{
  "n_layer": 21,
  "d_model": 384,
  "n_head": 12,
  "n_kv_head": 6,
  "head_dim": 32,
  "d_mlp": 1024,
  "vocab_size": 8192,
  "activation": "swiglu",
  "norm": "rmsnorm",
  "norm_place": "pre",
  "norm_eps": 1e-06,
  "positions": "rope",
  "rope_base": 10000.0,
  "rope_fraction": 0.75,
  "qk_norm": true,
  "attn_scale": 0.177,
  "bias": "none",
  "tie_embeddings": false,
  "parallel_block": false,
  "init": "trunc",
  "init_std_qkv": 0.0291,
  "init_std_o": 0.0,
  "init_std_up": 0.0291,
  "init_std_down": 0.0,
  "optimizer": "muon_variant",
  "lr": 0.00183,
  "lr_mult_o": 1.5,
  "beta1": 0.95,
  "lr_head": 0.00387,
  "grad_clip": 0.5,
  "warmup_steps": 80,
  "schedule": "wsd",
  "decay_fraction": 0.785,
  "decay_shape": "linear",
  "final_lr_fraction": 0.0,
  "batch_tokens": 65536,
  "seq_len": 256,
  "doc_mask": true,
  "z_loss": 0.0001,
  "train_tokens": 715000000,
  "steps": 10911,
  "dataset": "wikipedia_en"
}
Each number is 128 + 32 x the weight over its row's rms, rounded and kept within 0 to 255. Layers, rows and columns count from 0. Numbers have three digits each. The size before them is the row's rms in percent of the matrix's.

# layer 7 MLP gate, 1024x384, rms 0.103, rows 314-325, columns 0-191
099:125117158103116143096141114074179093134138138170126109102167092141190080117154119106165118117215077129197115136137136122118167079171126123095077137186106169132169133135170143147159086180118063106125111126092115129130083119174140111121128086193153183093145097154172107091143103130196135142157132141138095116121149079154175063098132076099146088144076170081129141082165140185142105114115172172147129113139133121113141128118128127125073109160126097136080102166152086185142112142089103139096116122127144125108066153170086046122141102153155146150127145170132109119107102128146092147
101:144049071123181154165106179104111123182139120138119149134104102079131110109117164195189080233158132150151141102096126062126110153118111083167089137146165108112145146089152090132103072093168117165145127114132141153114142136168127170136184206138098103146173128127120114139093066140100107125115142129140083160167183127120106128117176110115162106120165137125174067159164162151075149128144091131119139155085168152109170102137210113109104103065149150119151156147108146085134066093169113099177171102109077152116196137141144116109164085071138159123131124154103107101127143157114104158
098:115151163174110116117087124144149092147143104137150048075094130143143106104153146125116113126151113124143156099084135102163175143085145077155137132198096152106079061106116189136120132096145131202096119165115070179139109105153165137149093138149176130176113097106151126077162145125103125125143207109129077081169144078158094193126127088150172083158157201153138085120109145147174073101188123175141149106115133187161125183181126106128090142159168165112140146162145119172145141160076099169105156162105148161152117146147146141131138131110140195159151139104128091083061126131090109137
101:112098145124110103147136082148166100063159092156156100068098083134179116094137089174059136143129127085114124168101123144221077165174129151114107137148113109189095150122193155146111119082142080129113132092115172113100122161140131146146092120156126138124152125129113141123139130187096196184106108129198145167106137088165137122062118182179199147198121118142106131155096095094088131114165152182098111111146105131112187144152096175168123122083125127136127097150090179138129108139177131093155133120133136156107105121138120115142125139106127152172161143081079190087148147150139136068
099:074104148116118109145137131172070159218103139064125095148103054154137083132112160155142132113097101166142114144068063131076105116084109166139169106089143114201136073104146157121150142151144097124114085155093125068106152096098149120165095133145118167149111148138135166178112152122109101119110143104114172145181142126157074075071131135078105116130126145125078100124116100098156113092101077167136092078113147134097092135061146129121066181094178150159114124164147157108166136090127118108116063150130102135137098111137152089117138150104145175074133159162132146129159131110136116067
100:155136125175115140168118173088104137027142125202155137136130166098167092090102085076122081163109130104141070141133149115132105064116113137145091092132156180068121159118085156121090160190128129109179146092110165130118176137109158104143190141096195165099098132130121144121140131138172159088113118122181119110107153136094158155064137113178130168118128174117118157131128142122141094091169136098105136105073134072139080110132103207123193113105138120068119137148138186165190111115209137134169142153134102088145173153110160132110152201100121066136098160142131181150077154123124051100
101:145147143121131104136117165152141205146104153174129083112139124039114130126136175121097148108151127143095091095155091169177148135106123092079112054167108137088129105120122078154141118085202119071057113107134188068142090086148157142096102118131084137133167095112076129110132194086151107137119153129140112146144122095134095173139175140130171085106062119155192120111099112139096125152175121133159095236160115114107135079125097131122113131137171135203154175141120239145115124178133084110163088143091132159151140127083132088141203091103161097138196146168142105099118149149154146099
093:069127135158128182145143152174109100090140089131121172153116124150142149146088132102113160172114164116126122189169138081108117134111156124058138115164082113131141108132119097154138136154149162100087120140086126142108150146165095168053115165155139156104118089089108081114118127134177144141083060120144118089146105122190151094131133146120094150107119104106137066136165214112140124104074088171119179159143128136216099133129137134099181112131105111058127144152151148103140093147069145126149135102136110078064170162157071173129162069105104148098123175107114148136093171152154126162
105:120177117096163125182150158158171152150161116178045092149187119095121084171128104100109133146108181140127138120182120118100097068100137123100101092115112142056167122114139152156178116117164133129127112121078119106115128163091138092112112141172116130148116128148130117126100090109104098140142111090182202119130115065110120104127123139112137088145141110164175084111134126132176141081134075072153168154144157199146159153193150166124116151104046169145104076135143187125156171119152122149095186219117123194123114144081151121139127131099108144186172070111111116135130141162138148088
104:140074090105130074122092189145069113135172124139126171130094074145158140144098104142110097165086079156130129113122094184192147201110135100210119098119089117115180176164141109130177117129160192111123144155174145102139181147159110103168098100159100089119144071169174127093174168113138136121145105130074132153173123166150128138115145077066116095178123128156147132130073124132114171136107078107121089166131119140131132134086170134142140168127090139132128094086147141129182076112101167048193186130127048164149124061117167177124166105095116130138130100125123122106140111159117147120
106:140103143157119154148140123124096181153092156105134104093161110142098150122145077093091126108123092090149140120144102123160090107131142161124147155160174118178095121100125117097074119133084151106162119154141056154128138093103136119084176226070103136142143124137133111113138131121077163127125129166115029188142144099127059103131154135100105149150155112101093155122082155127097159112130183174118133162093140118138128120145136137102079123092107153144129110141104167109105110163133120134126125137157091137068143163069134154147191150160098087166126126113133135091097107193117158196
096:134092108141111128109093123107109156146136155108134166141173151103071135115120125097124131111186137145155105131125127154150078112095122157139072130140160115096120166135163107091156130091137136101073080157079143126133095140180122128045167092069144124081131081190108119126162124124052101078099155123081099133109146129103133084093124136113078161161146109130101134071144093061110130142087160168141083108106183085116153119118086150066147170082117117126170102155116141124131145146110137117134108217086186114057117102154132177122098125193113115134186181129117086159166157063129113130
# layer 7 MLP up, 1024x384, rms 0.108, rows 314-324, columns 0-191
099:172153121078104109103090143127132118139141111136117054174143171112106130098121120101105123090201121101131142107174140112117125073135110078089135122084120139144136133175102159185100139201111112090082069139110101109176062078139080121163172131117122111182098148108092106110106119112140084118091079078156125104122124146135116103152142119148115133103142188131169155083177093135175092143119163170129130163118101120081117095074130175183117115053116141081091151106130152107114121185154066087103097106166106144085148159095108078146162092074177139168107149209083029115087087156144172121
097:165097145205149104111120204154108144149086128110138167131108163105111102097062125204146141193175129126173071140107154116148109114124112108092188193159154108147095125109100066100147077126124075129156135048157149105158085105161089162140168141098139120155136097142200103145146147118080133105130138147123174093080122061198153115117148167094131163094144107119169139084108071107139099105109102095128164115130182178153152180139154089118109125128122114198170080131106147155113226200091110118117115119127137075096111151086177178111138119118128198125089097147113152121126181150142126156
094:141061078152144147066114080130166157093145096132061100115096160105157146133111174153167148134202091094148114134138162119117129126155087111102159124104110116139143131154152079111130097182164107157183146161166138111133129148135113144123139151162130210122091205026115129098162106142151138122126086166170074129131140099105163091114168127119087168119116124129105128131163147094118152090108117129104194165138134169109129108179102202142132126099158062182102091145083131187147119095094044121114119125145116096172096124197081089173161132057129077141104162097180090125166170110115135177
098:067150173097081123103150128179133183127148090178169121133171115068125102173159143126114118094150135161075174098116174151113116072142122096107099140081134162153174111125146130126125069145116127184113094183166100037096180051158134087106167119139103072144174125150109139076101091141159120122139145051116082107204095053103119111120125126108136082087157163165096099090143144173141120180192135126129231174134093145113104149163176081059162093116131160135132089116099101112067144171153101173118137189139144162169140172174103168171108101136107121116115106125119189173120124091112167152
099:154118118096106173134178118127161125065124109168131096102182162101130152146181081104110116188131143127123163103217102108144105172147089147125067143140148095106121112058139118086106127176110129075090199152107115114154107093141110135108195098116109119096125098119153149132138158121171167074104131116137091171145140140113173117163177159119117183127095137164164120154167189101045165151132155185088105178062137151104136089145156092106147106120097133122158086130136109092109155124209123116137153155122125096121154106164045149163150107095121085134096132124105106102189099139199096175
103:073119068108132159131142088165131154174112102178112108134131097085122176187133150112157092155026151091165166121128127144144116094119144112127121125189096143145125108158130104186108133094152142153094149190129105106120109115080116137095102120112152116134228136108112101144140121144129139097203187138143110093151132143071091052132111156153075061115078139100122144092100175137139127163100101191080177174166181088131151076155171111115114107099187092140146135098091085120117117126131159093118138139162138109181144091095147067119142124128116197087168088106094088105144123185089102096
100:090150100128106133145132173107191147077172121101146160107137121098089165163140097158180135102093093148135125171180167169181153092161173141109143138176100131087090158105093084102150155112140153118139118140105046123118165109092166105096140074084141115081176118124198182120101108105072133121102130074132173156098092141136099100131098111084098189189143168133100114137102079100146141143131182112095089080122116075159100047107168101095127181137131116112086139109120095128097105137205198169145138166069101168136133148138126155153125156125150151099155104163157063141159094131166039074
093:142159134109077121133121165111094164087104070087141161184120126167146085107166153115123125111065126129104181146127173167114121142163146111099147146096081166082130098181080062061111065100070140060137130165094121091036140107149161172095081100152079126141105081068083108135106099141126136155097118155110113074123136143151114088066125136119085131103123164099143094125170204126192135077098048080163139106142139118085100124100087116081117104109085156103133136112116130060094147129087114154169065137112103049144123167126105180161101126101145185067125113124109117080098155181094156152
105:138135107123122123123154139194141139118087151131118117121140171131087137143076109155156131144143085190124155128093096135125118072138134075101097074170098157104096120094200109112093147100127159153095151162140134118105118174075137058111124116136087120142194112161131187137126141153137153136117097209099145115154116160050174076136146101089148130154122103145121153181136111126017100076125111127129087110115159182107133143181092183092084075116111179115191122103088108110141131130155085098149108171115170117193164133105109134192193114063142180116114122129190155128105206144099098142
101:076133147108082164119186128128140194126102125157144096185115135142122162121141147172069106141090134133170110125146091165146187104119097139075113131182096121164130086202113035162200148087140128181095182118165114101173118139138147139117153133116166125063091118115125135108085120190086126169125190164097132100125116178131094104138046132128200125148146135118115174152091150082108183072137143212143117111174152137168074156113092169086168169136139113171147117118136074167117076111097156167096159191140106127151183120160171130169076135124160122115115118120094127148096123128158162115
105:137128156128107109108138108175103167159136187161089109158135120111112193131119150129154147196097098118160137097115085142132130120106122072113190091133113106165166130066052123167136149164094166156127098108163141147073237100131219166183098140128101073125152149148072171147125175128129090101137121065121113129147118080131103132125172073134109100160179156152117142134128115150090154121091168118149145140176144192119149156138083157137159139071165110178117082120121048114094103111188115139068074159135137101147173122132113139154121115141155146130103090141141149125134145161141075167
# layer 7 MLP down (transposed), 1024x384, rms 0.0993, rows 314-324, columns 0-191
102:186181115199095161128057176130150087125130102117109146103126107064140143177093108146139132189062131150058140153121124175139161129039120149182140140135147054141133140114071081160122110087133190115148143170076191086157182175147127103139106154110110077141075133067130164152147139161127130159079199161144137128140150173102129145177089128136131129123156087141097112109129117129121133188157065128114146120127144097124147088158178135154173097076086109102204119096063131138114071122145150126120174115122096184203138126078142187095141168145054112100117202075112174106122115062146100121
095:116161082114125092039100132140096094184168112073127186155153174135185110177166134073060133079055100142106150205139128026087082174089149116127114133088142114153129159114092155131156165126114140114121147143071140113167119127141110102128174082145128067060077163104177170090155127158164151171150195153114164118153111167142132144161156095185137135103164068152114116127120164153097129113070115195094079136138140090125116137140088116147150068109134148130129128156143135115153071164122135066151117139090118141142160190152134117112087150104094044094147188092172110138131110108160125129
098:113092085134097113115125081160120121161167105185133097120154148083076104122144152160083126154064171134147173131166084196129110105144161147144174093094135060182135182112119049082102123205117123093181129158135183090143105151130108076134111063166087181077170205170133144096080155097085170107169093127143107163189122125100195138103084136154088073130108160160120109172090138070078113134160148142067119128144091090107096126100101131164103136141119134136109137175088104124181136147123062109140079126111131138143081095130135148130094116124143134132093145097087144108156136099137211181
099:150112111133150114153129093144153141136090119120130143161114134152130102141157155192129129223146093058173102126138114075113069105168101095145125141095124128133147191202129097102152057124111101153107137117143132116154162168125118108062131142200152045128151138107174177102079120116171101105149158091112071163123151100151170120127133135192178136147131165137129077097117127113131109147158116068077183135100144100151081141129054180141119152106132130176063145113141152156064167088101118139104123141148120155106124071111129142179103104074159082108098089129136174185148172183100107065
099:134098069131147119122132150180141097137134149163107144099096183141105130101131081130119172166150111167159101149145133112163063130105117175138153151122159132172179141060116103149157137142106120115078166146107121141103135091111170189128128091135112130165199105151128151156143074148139143102131140082086170091185107106185098122064140136153091162167129122072134059130153148111195150109087165125122164093091147108113155185083131105105139120130143056103129122126153059117173132084142108093138090211176127089048100073166088172164158137092115173140139154119106140106118123134125101092
103:076095041185124159146130093135096182093078133184120111173136174056174120084164145125117164096098134151045153185056158122137104159193133137165130159132140167169156144099108135146105190137078121137159102135152133114156154139156127154128138113117110155095188151146090102162057150126109088131112148094120084120179111127112142147127141156167117097126121095151138123115135116095118078090161083125096197129142160141085068151104142107145155156102090158149148112123087155101174128185128156126109125105124146199088145107104100089205090110123094124122174141159153103117097098112127171083
100:149114216127122151135084095086094170102137118118112091097158164124148040070165137139091074169183152106103137117102092120100084121117092166168143065120130105124162170149124175148109093124085110136132160183169187136160141149111152165161161200160119098111096121107154153093093118089152094105126101089159154125107112145171167148120134115118174097121141114120122101125100110201097104119143105118175112048115074107092156095141192129100121116087149138134106116134123075138186138119111160135170073118142132080128152113129108102139105138102149165143081174174097167127101144107093148125
092:096173163117119090166198174177145101154136137079128115118130157145149179120098106063160127192161111177148108088194096094064123136044139207111068167132176087129129158138190086142130131121133179123086150071117105159156179153085131167166167098105131147104079143074144112100127165115157125131175156064139134175072140136068124165139087087134129105166165051173137090142123072110135127089124141149142115160070123142147110109137154103102202103133127100191070065117184098139112128073116088119147170046113166153084170089154164112109147079133208101155149160116189172156147088076144115145
106:158095028175115142122136150123128187124174137125106133159059112132127187165121117087209177101170047151067177146096068104095107081119150125110113133156130099156142100116116117116143126166133078078115106141142144123161141146139134112214155108129075168080144151149107113072134103146050157149149096188172126132132153150106126087125109127136108079120141114155169117135086113117050101116122129105108106129087158119166086117110122095091149125117140164118105151100161152137169137125149171092129110094122070133137091171114100113157144093150135122136156147145097148127148126100115200121
102:119146157170123115111103042200116121116076117118098079106120128103114135144086121136148115143126125173190160147156091124127163118122117078093113109112155142104117141128144166111102125107094139134074084112077067131110083073169169114122113147156091134125135162098079131166138099130097216180171183164105086091155166177086152091185148181195111077102147133152115158109151189144126094150168169114174174112166128084137083150142140200074134124144197122076109112128128154153172147202098084128115098109116113114092081190140116109125158136132051105137100114104117146095135165096141076149
107:107098163168144137084069121138104159158139137093134133095173096148126190120144063181173162171122151160085120137095030101139151143066036109135127127193061129116141119143173127156112120102090138175164126163088088098119108090195135145119137130130114113149108031091151163108130146112150190153111115129142189077186091144084143150071145166138117127115159119144136133125125167133108090138135102094098040117146164072064145136123164149155183167112194161155113053160063114138102148110120097078143153103162117105111114102122127160098124125158104143112074135068124154105106118172115120135